Each number is 128 + 32 x the weight over the matrix's rms, rounded and kept within 0 to 255. Layers, rows and columns count from 0. Numbers have three digits each.

# layer 8 MLP down (transposed), 1152x384, rms 0.0999, rows 507-712, columns 64-95
097140082205139171137121097165163124146135164145135112154062122145062085113180142101080164089147
117093116127168090141129135166108109104179101052193137104138163110105067154101144156152179126130
172126132160131093179108089142120092136133147117130185096053130179187125112164202144151128182083
126149157112152138140131189094152108143101115115178171146141054215150155131101179133106135138190
133108150110178145132105112131129133127124124128101161144135133153109216103208164155186099062058
134131123113112149153108113152130136161160128182130140141164142143124130150109174169149125175184
096129159104184130106142161156086127154075178112164091135113136162165129129134080117129154151135
117134100139113124158142097114092131091107119140145115144071122078162104140140101142078173119157
088154076095187118140170100157155082129120108127119172144184107167150088114094100150177124136140
161146144170092167129172165155094137115163154087136192128162115129134116112126108181153112121100
085152106088108131121085157147164146121124089095089138152157112096188156110131145110126127105142
099137109096080100158123069062150071166129098145085167108116127097136088135162052137142112160128
181146171133114134121125106141171106147129137142099160082057160154118126114187157132169093105150
180105104173151135156096185126116178159136161145110156115126117157115109127085085084118114142098
161100162113134103082105177142100101089089157112100086135098123194164128214087142128085122062156
093106112127158110135168110124192151109125148123108150177052067106089096156111059172191142107096
222099135179101113127131064175047157109155081143179098122120148096122140131107082172077163103183
133132123089165125079229103088212152131132102112126118119132110117119126110086069149027085127197
107085138159047057139148074157156193168109137092119092067116108126097142080151089170185138163117
134120127085181155091078103136144118116113156116159101071165045089101153133149131078103077099159
078188107176092207114100151133120145133138168109173050132101179123112161133174140150157113116121
128164184115078115123086111160077072161166101132057127157156123115146100108079106123130174090144
119160222128123163129083130146121113133120160074122105089140138124086135125141093089045145143159
171035128157167056150115172143099060087141099115095122110133064152105114110151164118116127129079
164100099172160141202088165133155120143154086107196091131109172072112184065140136089076127136128
164113087147098127091160115106117114101182136134121071122115153114149122207147112081203134071141
121137118140099167157119085082108124139186109132173166133191153120128172160100039149136198076131
182128145129113104106108156137110106083206126158145135126123164166158168118117120107152079115149
135084156148094127157082069149109072073134189189174130156063093132131166140135073126126104153132
137083130103026094114130136076150107181171088098139089134085159154056125096177161213123149192075
171135170144118135107140121119145160170150095106109134110097141152160096090135145104152122145157
134133149128081125074108148105059180142099109113170125119112130137154184166106099175129138116109
092140147190106108114095154134149157109121170127113094143132133097076125105109124116083120159159
100133069133129130160114094143101128131110142134112167133154162107185101151096146086098148120144
117116123108143130152074091076110107152114117182124090161103103148207128145147153132136147111197
142053117153174079121166070124180123128166192137122132160119151121124133120157139114106157120089
172063132161146125105081168123172190091088178183187066184137120110133152124123116164156105137160
197138137105083078127147138126094080122077146131150170110138125108108125160137152149094108123088
181172133192196135139127192111118121076129138139117107137110133137187132063126145103158120117109
186106151144169101127082153143110198123148134162161140081095111132154104156132106146112143157129
123157104111116165095085146145141131093155147167087130136102107129176158135152124165130134173165
157109130096131096119119098187143171160084080098118152162102132107127114122097135146131152140088
136169146109091116120139134167090087124112185118116156144102099176109082078190110140115110086120
155139213076162116101094166122093109128139079158091101155079113124080169119143141123101124156148
126104126184129150142132123137133057150139124095150111128131113110113123100099058110148106133145
156099154169171156131092122097151171085117140115154103166093103186132128140159086083098140117154
112119133120161139141101139109143218150194174159112089104161142123108110127175115107173136130180
148074160110113074126107144116098127133116096158141096134148074183156185154153110160163073044075
119165086166115114166155079108090163091078172118104107171155102068099100128160146101134125183133
145068144164107104090146173158121136053091097186179125044130133111113140048131119103140085079175
150122085125153145121161114096181104104126159115083152151133158132119112076040103091172094136110
110062124111159158124154113141150126141082129133090181114104108123115120089083157120107155149109
115148165086123097123108113112121167159132170093167115123173119063114169148130144081233144072095
110162134118130157100087168123122109135048182080153172161117104143116134108202160129098122173091
161088182112105134165117118094108114109164157190183148219122043162178132197080177135110114161064
135101108154080165057112132093103125169105076130163116104160090147179178121125086215080147139115
076159080093097199149123112146101134158134134143155138134117140172078155206117150140120134177170
152098133063129154102137067149136085134131120104088170127183121188116114132070141146216131172174
140166102092109140100120137103108109143162121074107156181105138121090107120101130153145172085148
092105069091037140086077124124111130126125147162121128174090094130160109113096063124193131135082
152144097117142084078195119204152101097098145135110165145150143071141119170101101152108184115105
169184074092065155134137097077084055191134112160128148168166111122204068121126192137176137115171
138164098091189169106090126178165160143176104121086107096104131141108145129116134080143137160087
131167131091136157123104186059101086143106131207132127136123187157139000123116118117114133140133
169142158127130181120092093115126091121074118106131112098134125144110132152111120133118087095164
128104118141185095120124098155107092115195128118169070103098132070112149142163142150108162140081
181218179081152133123159164107149095127087139115097153108074125114109088085134114153048150107120
111140135127148104093162154107122116116176142093114130127189198157151140124188151169153096150163
165109200146156101063134119105175145068151144161122147096107157031108125060149153061193110115188
162155171119112120165139094142136129133147104076140125147152162106056130170092141121081122099138
162155115127179150136104092141171177111212089135118149107184089145086100106091113117144138100150
117147096119163086105126146132124113057118117117144146151148063140086182173093147084181131192100
147090126129132154102085123134088115109099122129137086118096129134128114162165054156098149208117
117112086070236131134176117101092158151137162116131102100148173153139140129142088141082114170135
089154109143086098103059167140051122181104112164105124118089118164113164078151143181141109190106
121073167089133081103085119133148143194180127137170115139147118126106108112143075114135143100151
063111080090128148085085145095106117138084145099158145130132120097166117150178164126168112206111
111157121109100127152086101203055188130086134143104088121139141111158058128135102169136155140131
115121137149079217118081127124175099171148141072114128105108122132164135105130159092183135119102
151090185077125089175092141118092111124119108108107124173097095182051119141161126127092155137102
105112209144160200177131109159117168108169142161104124135096175077119104093132123140176100132144
080130084097124140101084119127139192069144111139121074150164105130118193093157061105199072156164
181107194112208144093077178136065092104145116109141071169183177112115139108046155168109173134128
110130118160109132123159191088157105117089172081122174116134106123145138080120131058112161105180
125093166085120136099090141169117120125159115116084194185099179142127137139060164153138103121132
121116199125130103174094138137124106078127175179142185136093152086123116131116095071188110166110
148108139119139194105109118121089144110142150130178123144072152170112142084109112137156146138124
143152178139150130170139124084064141124121107142102052107108182130130118123122120180115140130054
127111186165111050093173119157074124099141118120132158094104125141148076184034087076114096092123
061117132140164117155148147146098105126151147132106123119158145043065076098123110150045153151115
138158138090102065100121120157104130152110164133119153101105140145138087181165108092111097074145
097108159158139113132082083072155162143136159180122072203100133096090212156144100116141034147120
127107149171108155108113090078114150138118125146113106147128092210073216140092139120119099120138
170128120146131077123170193098134128107119089104095102140162168138138149147122160075062137087181
105153169085148139176096123169172147136179170107140198147119198133080150111092117162191033152127
114146152078130088093109142145101131077106112124123172096117102121181132088069187151118119136106
075172121114162145146108154148091074168086148087125150137106182156128133134142136113119131143100
105149110148069093171103135112177191052153128151159117092131097166104170144204137098132171160151
096177183099116102146094143121079114169188166137125124082158102079138110120190106112127139083170
133116075087102063086124172100087133107136126136151152159130111105103141087167104095206188133105
118066102131113138121130179165155058105151147139102129146112154106153114158163200111174027133137
115131086116128127102179169132143158149122143085080137137118122114094149131159089158154156130082
121124089135122071136116162101119131133097159150099117098135085138154122146169103091126103157113
074105218157145108139129151139149173110163063115062167153139189070082139135109133078087162062134
129106153118160150140111096123101132145173118129118123102043128142116141141086090195180098112113
120116145105106064131167120136135129142177140128113166135144109125101135106178156120148119165102
130145144182158119075093124102119092158131163095136103192125143157145152141124113184158166160129
119098168126173099115156127167183125122141128161128180117196166095149142127128121142039135161153
098072127163163154144156104179134147048126095089072187084173095132105113110111153141173148071111
108174149099138152134089097102159156152156093127202086099092157104114117131109103135168100132117
194122154146129166095136113144153092128143167083171123139135184122107143097163068094124136108094
097122126127144072140102100107078153137189070163137125079136123195108094121160118205103111153150
180171176116167064080112123089168134088153152142204102093147106115124184165099096128120174097118
125163118156127125158126182122171120175106154124139144157143141137154118156108154055189105059090
110132118143112151101111141096135176135135178134145130129152106168138060087066107074116139127113
114079169116165108114050161129132127109121156092120116191122107088097166112131083133098149100175
059181075143134141079189071147159102086176085216146100128115161150141149147118119156130160134156
112138116060100136155114123136073186127140142126149138076151091105116077128086088144163156148131
148084137120133140090148135121148124160147066205158154148080085161096086130104160176131143130106
076152173124146115151074194123177093098133132135137136174121134134074124079153149125130109080138
122143099109115180111086131099074125160115137072132082084133164156112150139098129103103149119120
168109141104127159187093166127130121087114128122102101162153108110136128058103116193172128097096
060107190196169105122152160099124160099129072097151130139151115085145104127113118175173118145132
126112100110136151153060117144158174127114158125133101039165086140116104089118140147123124106080
092054076188086102167118085147123113155164081132124152114188161134121079128117144170195154087186
065171146106125113149152189119079208124138178102156132159152201123125138095162136155142118220140
116109121086111151092094174153144185172132086141133164091092173103131121162152143137146138129128
137195133128091113131120083131109142114105175107168088147109144124099087142115127090175143172117
091090142164146147141147164131200154125139164087100175110105139152164134140112146157173131128126
159085102161139138125160065118111158110117193112154142156137022123162078085120148091136149109188
112083107131177175157192137151090132213128178109157131111129105081158096176115164066176118055148
142166133111092089171164123173151117119133143125178109163177113082155079128109092109077098066194
110179134142149153147112126167175112096132112069166114110199075097125128108135104059119154157142
069135161138133115090123129160172108139124103129139129109122096040112149143165102101052150137146
129081104141135140105141127097119112176096107138117139096160160178125179133110177132174127095149
062139137171142126110136079130134173180160150138088070107080126113126122117136066085077099040103
133187182107124051133099108131164157151076173100128121083083168164119143109144069160098148116146
102110090110094131137103124159130107131082177124118095135143149140077170171064139146123098144092
087149137129085113134134097084102200145100207102096116078132120149121131116158093123089142162086
142134114153103112079154116121077174156135167118172135114094126159116133135104103135189170150145
068123127129200127191147124129097112159155041121184091114155137188113132106062084158160147092164
095103118112155114123130136174187138147134139124080079145113141076159162118078122115140153160106
142123075114141096110115177085090140089148104116135093155136159154147074106088107141130149146137
162207118070144140108102130154136139113103152155102115117187168172126115128128158142092156061094
121085129136099153132162068147159185092133120208131111110150165136167075097141158143140146121174
121163120043239116125163090093130144134096131143143117172167129125123144102086013175123191111128
092077127151131175123134095137113060171166181110103133108090117112131099160161190136089112147145
199090117161165161088114088142142165144149111110148149118126135163156120123073079100093116151196
151166100114213120153142119109165124184132111083162125133193091101091196099167143111153119160095
125178133129106089165131084150125108117197119085110115107123176183130174174059170126158105146101
141119180152151113174072127115118141115092161093134066138093120071093109149142088110157168054137
141132126142133102107105117138121147116158149149195135135105129179086086134101102112156113121155
126134096108128068016138132139143049172044128186128101144193057103051081104170162021104098149185
098071204142155144088078116166103120154106123150171099125144134174156054187078083125150162127140
114083111153138122205071121120088105071179220126156158149175107136126156186139111185132067175156
116152153150121141186099158163070163174070069064138176151135115119142159164134092154093160119109
124107106110161126195156099126115151092135118155137121131112095132139131146142161093164102109146
130183133144134117147130144103112146152089137104127111139110106116193124228158108100142150133133
137104110123147169167152154111109169159080114116138130114172158068107077093140105116158119152186
129125096157156171173082125121142149139159110084149129184158099202099145103096084046180173140150
132186173085091092195136143133052105092105140112108138093168163132135170123169130071121151131126
099197126133112152126135192110104171110203090092139131141124189161151097071155151114121154156214
223114054120120144137131193106157158183132173098080106109046138148109137142113137091159126127166
121123133147136146101130177155108115114107128147132127094079200115192171087168050105126149108146
084101105130157069172165076090180141182051108179100170078118142120148184138085110171136094135161
100139154131044126104122146154176124146088120175122139154145134130156161147118098078122132160066
096133073121136130147124095171186104164133132154135143101090179135106140160150141149172134142141
136131134143108124093136155180139135146143109153125146125146126111143129189119132055115135105112
115111187141106123141182168080055108137100149158158086172127071139145150189108106154135222125131
145126110127132080103047114109168094093160024133116161167121167148143124127112135106156067171102
137168123162158127138117127154089138122215134168119118083114105136096187132187163111135150101140
105172133161134141171128139112105192101138119174077116151073089130150126123122156145146178077146
187091191074147166101171138099094137139187111128149100066146129096147131102172064127150112099113
077122151065139172135119154135144115115122109159108148144113119131130149155089121065102066176153
159207140202135110120148106153104118102112109184098121202093116104071098140155138111153117124136
068152090143079200103094111158138147136136165132115122164141143186109080146072101122110129133125
153155099141129132100148151096115085099181104160105104094154139103202101152122189128088200124132
136096147126140092156113136152121145152138131126082166085121147134176181065163113115087153137156
125117099176116159073105125126165121135155122080154102192170118117079082107156106103050140058134
140174095071155151164173130144182067099128147084126107123170126101167131105041114103164130148129
147100107182092120151171151114140140127099133154118184067090113134174128149128137148113111110126
089166078115148089158138131157105114127172176145139105083150181159137088137163047153143141132137
059156104161115108148121114169169151151178122131105096125140106117142141130152149157138135087117
129128146133140140173166097170048093180076143166125171090160072157116191164120197154131135119179
150102127155140190149049173099082125113191112090122097178096110152097121136147118121129135070122
166115096109098198096099135076087042134140091104132124122157154095139101150138086154171170126095
099144143092094100145084095163123155128148103168142159136142147154098099127106151146112092166135
222118117147129033099082109054083127080177153091112153107144102108163054101118186094120099160152
110090134130197139089157112146134185147119137156106197142170181132171098159122204149136134101099
127127167158140068154130122165150054184074143226167103164097151136164165199152070111086079186089
125078102103112086122126056136142079139108094130119123159117167077143086151098202099172135095154
116163092121176142136046165141174110161132092098134141125110136084117188120157112171109172154100
150065154152173070154099174149128098107124133093133119135130089126095161123139130157188153138131
163142081174091108157085152156133095081142100131165174192112123178156117122176176072095110146144
093111132133131083109066094115133100132115151098098096149151132135120136141130112183137119144177
128128177138160148085047111157199159124163122112101179127140101123137120106093086106123133160088
133149081107134156107127108182147087093133145165125165108098110135149098166119127128172122144143
176172164147089089170150096088140154167076139139183151152161108146045078147091136148164115126094
185149103176133131113130115100128144115117071121165173106134192130134112181096147111116123166138
131123205134115105204153129162055066088149153146126095157150127105152197091121116100142112153162
135164127128139117142091122161178131110113143098094087124088127129186138132140103104127125125092
097113056139148108145116106103133085116092074102135116100135111138150105131177124131109201135136
134120139143138138178119140143118092134133106185137115169129123133099091130232131129183137065158
118108140113091124114122107103104124124132119144108113057123137079145144089180125100120130117092
073098095110178100116096088118144101147085098111127131151134129111112138113158123100115128160104
106112134128109175060139058158088150127132106095138128195125101121104160136112156128135133036069
# layer 8 MLP up, 1152x384, rms 0.114, rows 508-712, columns 64-95
160084128138169158118148097113107097095122147103107102109101200186087118126180080088081048157165
102118143182125135103141071150103095122123139096137112109170125114124125113099109119130101189111
086093128139148151158149180105113140109102073105112125101114128204124212119156147161143094104107
117096157126096138110156175147170127106088119121148177162109177087114166107113101132116143156138
111153120146101187129119105106114152104167105136092089145175154148125187169148131203164158158092
158123154087124150133159121099137147087160080101082099095132158162107157151182109178085148110124
114108087074146063074100144119152125098157156083173124103137131128109082124110099167117153141091
104059103126105153080126106125158104092118149119123109137155128102132156134175077161099159118074
095130081176093137059168117138116108065131163163119098092139153127121105092178113158162054104130
138063131190148124175132166139139103128132111140132181096182081140088086120107069146174113110111
158114060134132155129200147093160128115085130126141212126126104154125171154093109113120138176074
110151160122145161157145117142131128134105112128205119140121130086079156162116158159121090142105
148160133161077094119138118163209123118102117134136132148139136165143121132149107175098103205080
171108104077129126113106099118098142165116120149140138077168140166079079171152091167151108102056
143149108153134167114145108119197198132195114099117067138106078113135108087107084049065143099140
164113120169206100137198104185193100092149116091163135132180139142133095143142121109118158165047
188131078059169183100164025100193186123105107122083151142162125101033228109106102105069171120083
136152086172076113152123117121229143081091076126147110110100159086136135101132094107153111138142
157109097166146155114115107186104207142172147088137154177141158145092183101124125123127122156141
134101119087133121120150148160139100152112081116156125132135189150068088123149168151157092206096
139172082199206068194098108069139122128149098154105138152137160107160115067135131123122135122157
143188156121139148141167111135122149112149135141105212077150095136147147131155100112164175127139
094093136141147129147162056125135086109165094115130193117094131118112095167107097038093160080130
116111092164099105176121150184145118088103171131065219158128155138093121167216120116072103172165
070169073160135147126153065114112116082152125099099099136090114210181093124175112095071146120087
158136098118080100112136186058118171185085168107109178153144157105118069075170109122165106083150
132107093184129127163142148098096161091126094065133082123172190148135089092124130133129126096081
131103065103130177120146100136125102082184176112196135098153120127098137145188085188151108123132
201075140091125182122170093076140196130133095084119182130144138095071129119147090180109128173073
142092153159132122106230071083166181090147129093103120136122149112109071122159106147138082178091
108101147182164111113179138114169151089157084091149155101141164101086130138149121126149072140105
148129147127103067199146151100173161072130171083127146091163118123109093116165159108061118100166
123127117101083138140116138115103134194186122083198204180127172152131132151134114060103111141157
160099173118100139151135154146123116061134103182132169112096099169111119197218143104088155169140
133046127110169125128072084180132163148133159057174150154165197134149073128184143149167129151138
097135088178176111182119107097152080151102122124074121121084174150097108169160123054137129167163
112101094120115169179119161052144166146144146093155144121114127046045146151176096103158096132102
133133067151109166198103065093181077133119127154118091177101096171074122121137108141108060094129
108082087111178061155129076126169180107093127069093184108142169111112117169116160216118084160172
171143036088035158130166132112100157108104089111153133070081153081120145175124107069132108071111
145112138097154094134125106138125177142052106063093132081103099093140126107097115163143161153135
127069094164105136074138111127142111120093135128151104157167121067110121070158128125165097147147
157121101117108092150120154138089163129110128114106142172103150080062168103145113067109056085165
160137073122150150186139087084105125155145150124160153088114175107127161094124136049091139135152
111123138113109197086137118069111146128161133103124123129148110222161152107129110126108136118102
140114057118133083112197125098123130101107163128100094115050188144116140070126067100080144118156
125156134127103113125140096155206096109075137113122125137188151116108149136175155122114089123190
165180108094186175182185074127089165080136118107177112156114110094113086145158084133095081146124
122041171096087204126121082154075127176128129097147136061192155142097180124137127103057114136152
150103047099184156099161153108112083169092129111107119126128138089116138120164091098092150140109
151151059182121167138155118123089119074188092100158133054118136139099146107127034069161122116129
097207126087104166154130135110107117113132120120172123173114103107129186142197140069181160148165
176112045055160103126118138114200134116105167101201079118117194112067114214118126174090056158091
098095154168156087124138081154141087120068150155137126079162156121083112184130100139186122135129
193155124148161099183172108112119163132103118090129141141119106123139142145118067197068140147138
144164142149159085126137113166134122123081130084184052144146136192082128175079153115071101104071
171138122092171136215119128093177154099127116159150132128155167209133140135135180089141127050151
149163062157136125133132151045116129143103116206059114112122140170124099032141141123185146149102
159111076127147109147125128164111154123093149130142065104123144136138152136132152107109130204136
165123084189152161110110103124094114128130087129169151135121139124129194133195189173060155141126
201166088127135084173135141133143153116134079113160138099116184151105128107084105145127068138144
179136131141139176069141172147089117082108162074166120147127155182116096126088131162080176170098
139131092081104168121109156144189107097130116152132087179124101102072124130134042155077100123142
117144156157096100121103129118146152077095133077111159109119147133100131120135072134170121098051
169122090079171138119142068111095132163159176098120128116153146109129119109133114188117210130114
149140172117152116116146149153113123112121141136175163149122149139115191094180158115155147156117
076061123142130132095131131125183119114149122097101142073166162164118151103105094121124107184126
144124097165103104109122140119164125086159053175085164203116175121060135133199093118086171122186
136166066165139129148153133146153106141170136145127152133161155141083111054086056109088084185125
113143130042185114134116080140167128142118105095143129119152133089150121129141148092178157112109
140108115114053143051158127063126142161122147150112152183148172102119164110176124183140114142131
107162167037142107202119074139084116162180157125105123173082123086175094091118115140088061144093
102145076173172138102109082157127161104105127113077078139099185129114144176118073159131117149161
113160093127088142142130074152124089143161095119155160150086124176119140203090100155110093159065
137142118105159132102148065151133103117073164140124123146119113100138131147115140066192137155176
121117156098140080162131128135104157154150128105124136121155118101054197112132101071163114141102
124129100115138148127154083113144082145101134075094162132106101144118092126100138100154140105180
152207095170134122153133111056161194125162121112109121133215145098071143098100127129112130082079
127131133083122138140116153122154098164103064123145141158126156144093164167134060138125144131084
130119119119150140122107105089150102107146115159167130068132131096096161105173118129128172156117
153067134159095111101155097111147131077201120104142123133139090148088206114122111098132149127112
153176063130173108171153135105143173104109126102144097103137158122073098147098106158121142089141
158076114141120154081121118132136122164107109118134108134091162133130097104148097104087182147115
138184062133101120224130130161172156138133140169155104154157119107134109158204080110156086123145
094110152167044152123139096119173161039131093113194147079125142136151143151157129088144098105159
129156123187116133107114121132141081149127169116137153098101131138122177169108044091153106177051
162109103169150103156178106136161159140096096136162163095106134172143146154124153143074167157086
151143101148112111139134140115139181134191127135133181133108133162153133108149162143097110134169
137147148128115097157082141121217118095144156157156105120146119136135133129127122111110141088135
134172143135197097123134051128126098154164141099141130097094162141101217147162123093112130109133
177089120170194154103162138137126147157142118098158124122171124082093122094109111176090095126132
105122106151174120151138141118147138140122081129151106093147134078118214160152129128122077097134
166080160169124107197144114071152074169149133172160112144158145094112173116178108126103129194058
200142139202135204155158104135186100163119145117101122129198162162152097105172095154153105181124
150113119192126097163172108152084115167136081171134169125083123127002125157113176107070129152040
148130136165133122162113088104115172065138123149124169150150154115137103079136100128086193159159
118116098123187127190141099144153184154095135076156136083144202130169132124171083129139101150117
150083104148137165109085130088135152107089133105156148153052116143168210127101068106143098134126
132102076181112162157112144202187146086121158122113159133135119138122146126141145167102133138112
125153049127148124170117129127206171127124123133119103108114140094079129124163142045116135157143
101117120147137149128180143130150101139108129117118112111114137133083112142166112157130140129129
177114163109112122163136125111167101193092119156144151124159184145143126138188094085183162103153
192102148108181072176130111116155162168152099150145108133165143142083125155113115116117122125104
152091146108122101137169080135151177100141096089129106132166119152117131127132114158116131194122
096128153106125085134111105088110121137146114127114106092167108178144099123119079119114171072108
111139139153128179124129100157141118135083142096145146120116175087141197079106086050116144099134
159082131203143163095085158184139106102100101127103161150096150184131118131112132147133144145066
159097135143085109146139139128077133124131140087180121204196126191136136093121072074124146118117
094093124084106094114156091109138112172152123130141121156144122205127135135150167158127075159107
137134101124081084189114073133147130155121082090115173178120146088149132139113151161130126162128
170075094135077129126161107088179130163193120080130110053128160120120143109104136170071130206045
110120134092077057106114105079169133133122171078144144162116123087174154141168132124123097157132
153134095126172106180113136092111149077164164186158143170151120147161159144130132109159129197053
120133109079120152134132098123179115180118120078114098128151107120103160162142115076173105091123
097047138140093119167176126133111156042160121117174125131114116138134124101055147115179105206199
179174143131167124119177099101141166153149163100124109146112152089145082125124110161052134150077
093049114184079109144151114150152111132133120121069150042112150099102130127157121119091151136073
090154148080105111159175146116175084182151070139088153208050139150138140106172139108132144096119
133114098166107123147098149131176156113156084140160104186148157104131078145113117135172121113094
153133092116178139146152152085163149142082111064180117119156132183123143157135060108147051163124
115076114112125137117122134157105118116148149126154116131135174125109163159115172101092115106132
109091090139087140120117122166111175124133110114127141166153146219101194113162125082113102071149
138087131155121154128166120135161138110117098133103092128123081139102079134108097174072081201137
135066087085147103131121120088172099134128122154119158084121113158136107141119107124121110148115
156149101173131111146161110078160213170162089075110157174145169177128107174196144136130178155103
127129129118074128126124151146114166141126117141108189130071159114122070161130114192117093119131
197147164127146116139141147141098156139168119129116159136087148162066148093155118116157127116106
146191064211126169139085154182170071120176159126130105202164152070104173199129074141116107119094
202152095153155108111108088097125121096145130129145128109132144163087162106129098114139124097156
154144165111112078165196102116075133119089147116161114151142054165160161151163103118125120125144
165066078142106141063148061083122077120172144111120137114088141099098154116152121126110158110137
158084144093126094117178166085137096122139120066154144105102195060141078138141112079073124149128
151157142198116142134100162115134114118090094134094173080171088116173202104147080143057130180148
150109162054153083189122131124145171171143089146187139195142152143147130146115116107130113148122
176123064116072106149108066097198149059132122119092128142139142106092094118188150117085110149139
114107114145178117114167141145168053136076133097172128090118113111133121140163105109095129164111
137101078106184163163091099094178129092088124110154157136121166177102121171126104148095137117078
174169113132132149158099164090190132146099079101169109155160095105007145184145097114113106140046
088109170092173138177147126161120092135135112150184155101155147143138152113133116108140119160103
095163172139137163133179098122170098123157105097132149147122044128122144147167152108122161154155
068106090153125165128160091106085115100136138102111125082128113117121052128107074070138093094102
197091123158116133125117154118171121141122133130116149118142136133109082134185107099099156192087
179143152086092090121118167057169141143147182129163098161126109103083128093101077104118079147133
176092087179175124125148061133160114197153101108155122176154167186051112151084074155159154076137
132083141101115116125075116155132112141063165168108134139109153097142138139190135086130117098151
157154078130095153115196116165122083128147148116154153138130135087096117143137109122168099119113
104122089129123128159145106130176086119150118113172126139161113086033114117141118090144119119059
166146046085129140163113141089129129088145137028117151107151155143118137163209148136150124107148
098095102142122143178105102123171144145101099105145142099199180165148172128153075111154127119142
169115096169149116161148146115153141123081134148112085150164142128161147163213103141137070111097
163107129119102159130168151167115170072192150113112071109143102105146129153100101095143095118127
160139107127103172123124043155109090178109165108148152109126101153106181168161102165143108168121
180100126198120170130144097127112124210111112154131153145117110129130112162154130046161132082095
130112111141188139162184137073183115107119108072195081130112143077113098093208146129102106156131
106103121116191154154156156191157114091085130114149087112171119094123114110165147128097106128107
121158138145144167113141182114116148127127127158093144085157132120167131113188165176148085173090
114094171071141108106162123155161144151130138096211190158115170094127140095170143116099162157047
118164145133150105174166174111090189164163093134130137125062139099106146152084098111136150121125
105155139075108164139116101107101136064164164151129130132150161125130086077119131137144143056096
171112153129040137136114094066129132117112125141120095153140083119142131096117118082119125120105
072119191125096136141098141115111122136140141140107160140081166113085153158120123110121137150131
119109116126137124150118133122134162147153125127102155089167118072162198147112111143201083150110
183110156156128183123087112115070044181150136027141199103141161174129155123119185151061101100090
080135093133107148111106087110183134096046141118144126133183094110132132184158114132124119160093
149118093146135115198169124084156106129119141161181147131160139087088147165138135120109072167134
113112098125089152102118068138171124132106074089097090120160124141104161128188092084125121138078
115109118108165087101168081083129136080158164139120133098162154100160119131114151133123059109110
140156108122076147101200057043216167131106145101115118130143166162128112118117146117146153120109
149069112144188091170177132088135193107128108053124112076126159181117129147114109134137152140153
201146059117150142163152111117131153155130143146112151158140198062105157110118103132132109109114
071089137143150174156142103059104195096145106093125159165117191110072155199133128098124108082146
080087130140125086177137081098146055075100123136104159138058147181113115172147092114124138136097
159095133163160185110109132123140137134052068102152109139180123155155137151104115124148146121161
141103095155127095164140081157088144108028117165092075154128213139120139112140126137114142188171
103128073146118167112101044174142141132117138171112125151079100090105162188122111150165141105140
112088056100100137167084144133167114098147137115181088130147106078104144142190127159070100112102
181170076115110130217111134140087117119106034109207100177142123057132127160121091115099143135150
162109135131127087132128129081078112129093169109113151138102138125054182158116103123159084132098
116110200159132196148146171092160070078151116205114124156114103065136173106104041143163172123137
189141129115082099070158097140192155131122166055154157156203130142078149120157179136097153202116
128133081141112157128137135119083134087116147112155096169125130189103102115124090136104180151106
149156134148071126150119139079135108117142141114130122118109144177057147161124133121135088184101
139079114143149129178138151150064147162102119102181098150198158135170111143085133136148135130172
072104108162142141077144131057086136118174105130114146185110151164135119194109134130157061121135
108118148149191181103119100094158120102113113143162109091127103103118129162121119060067119184103
092119146113128124089147076177084135126125109176107134143148110123130166138124066127142128126086
136139097175155102149128165136170096056089112161158114154127140089115162166144113106128105112114
138135130138135094098151125145085158097115161142103138155150185114128108153154108173089145110114
142113078141085125138129114084107144054097099075125184176144127163175162167139128123091137101136
141175161110197120177118133130077172135157132113120154124117162060094156130123102169143191108067
162164130106169127127111114142139110157159083125090148108098132093087136167163128092073213155107
116144129132162101139185132105126162109137140166080165093127132107044129109090083166157182104110
090133118147163147138168073129127120094190162162145111138079203116129110121110101088078115078080
104060102126088158136113141139144112106124101117073103161156126114114189156132126094107091111121
134128091106155142162084136107091116138160000084116158122215195161110149156143108151150107117150
135144056089076172123181071121140113100059081130099152173115104083160108234127140125123164204136
185139123126153136129144150065164210127097101102125158095156187102142232111137152137123142154117
121119151185160118129104165065110155118113127151059131094101125113103177166119134186093107119080
132114092100135157132130130116129056157196126126149123094140139171134166149097090116118086114138
139143096137059126108133094071196096107076123092134137171117115185108106105183135126109143167131
127158149164090166099165132125141170125160175131201129150104130136168159155178104108099157132095
195154071063135182119177146153184172165079143094074125114138171087117156121136067085138172127093
139148106124131121117141130121071132030039078123164146173153142055158120147110107121166055124058
123091075129112153126125071127118118123137137126139122133159120102142123190133162147110100152072
169132131134100199168147135118172133137096087116188072076133134106080081162147099156122110124130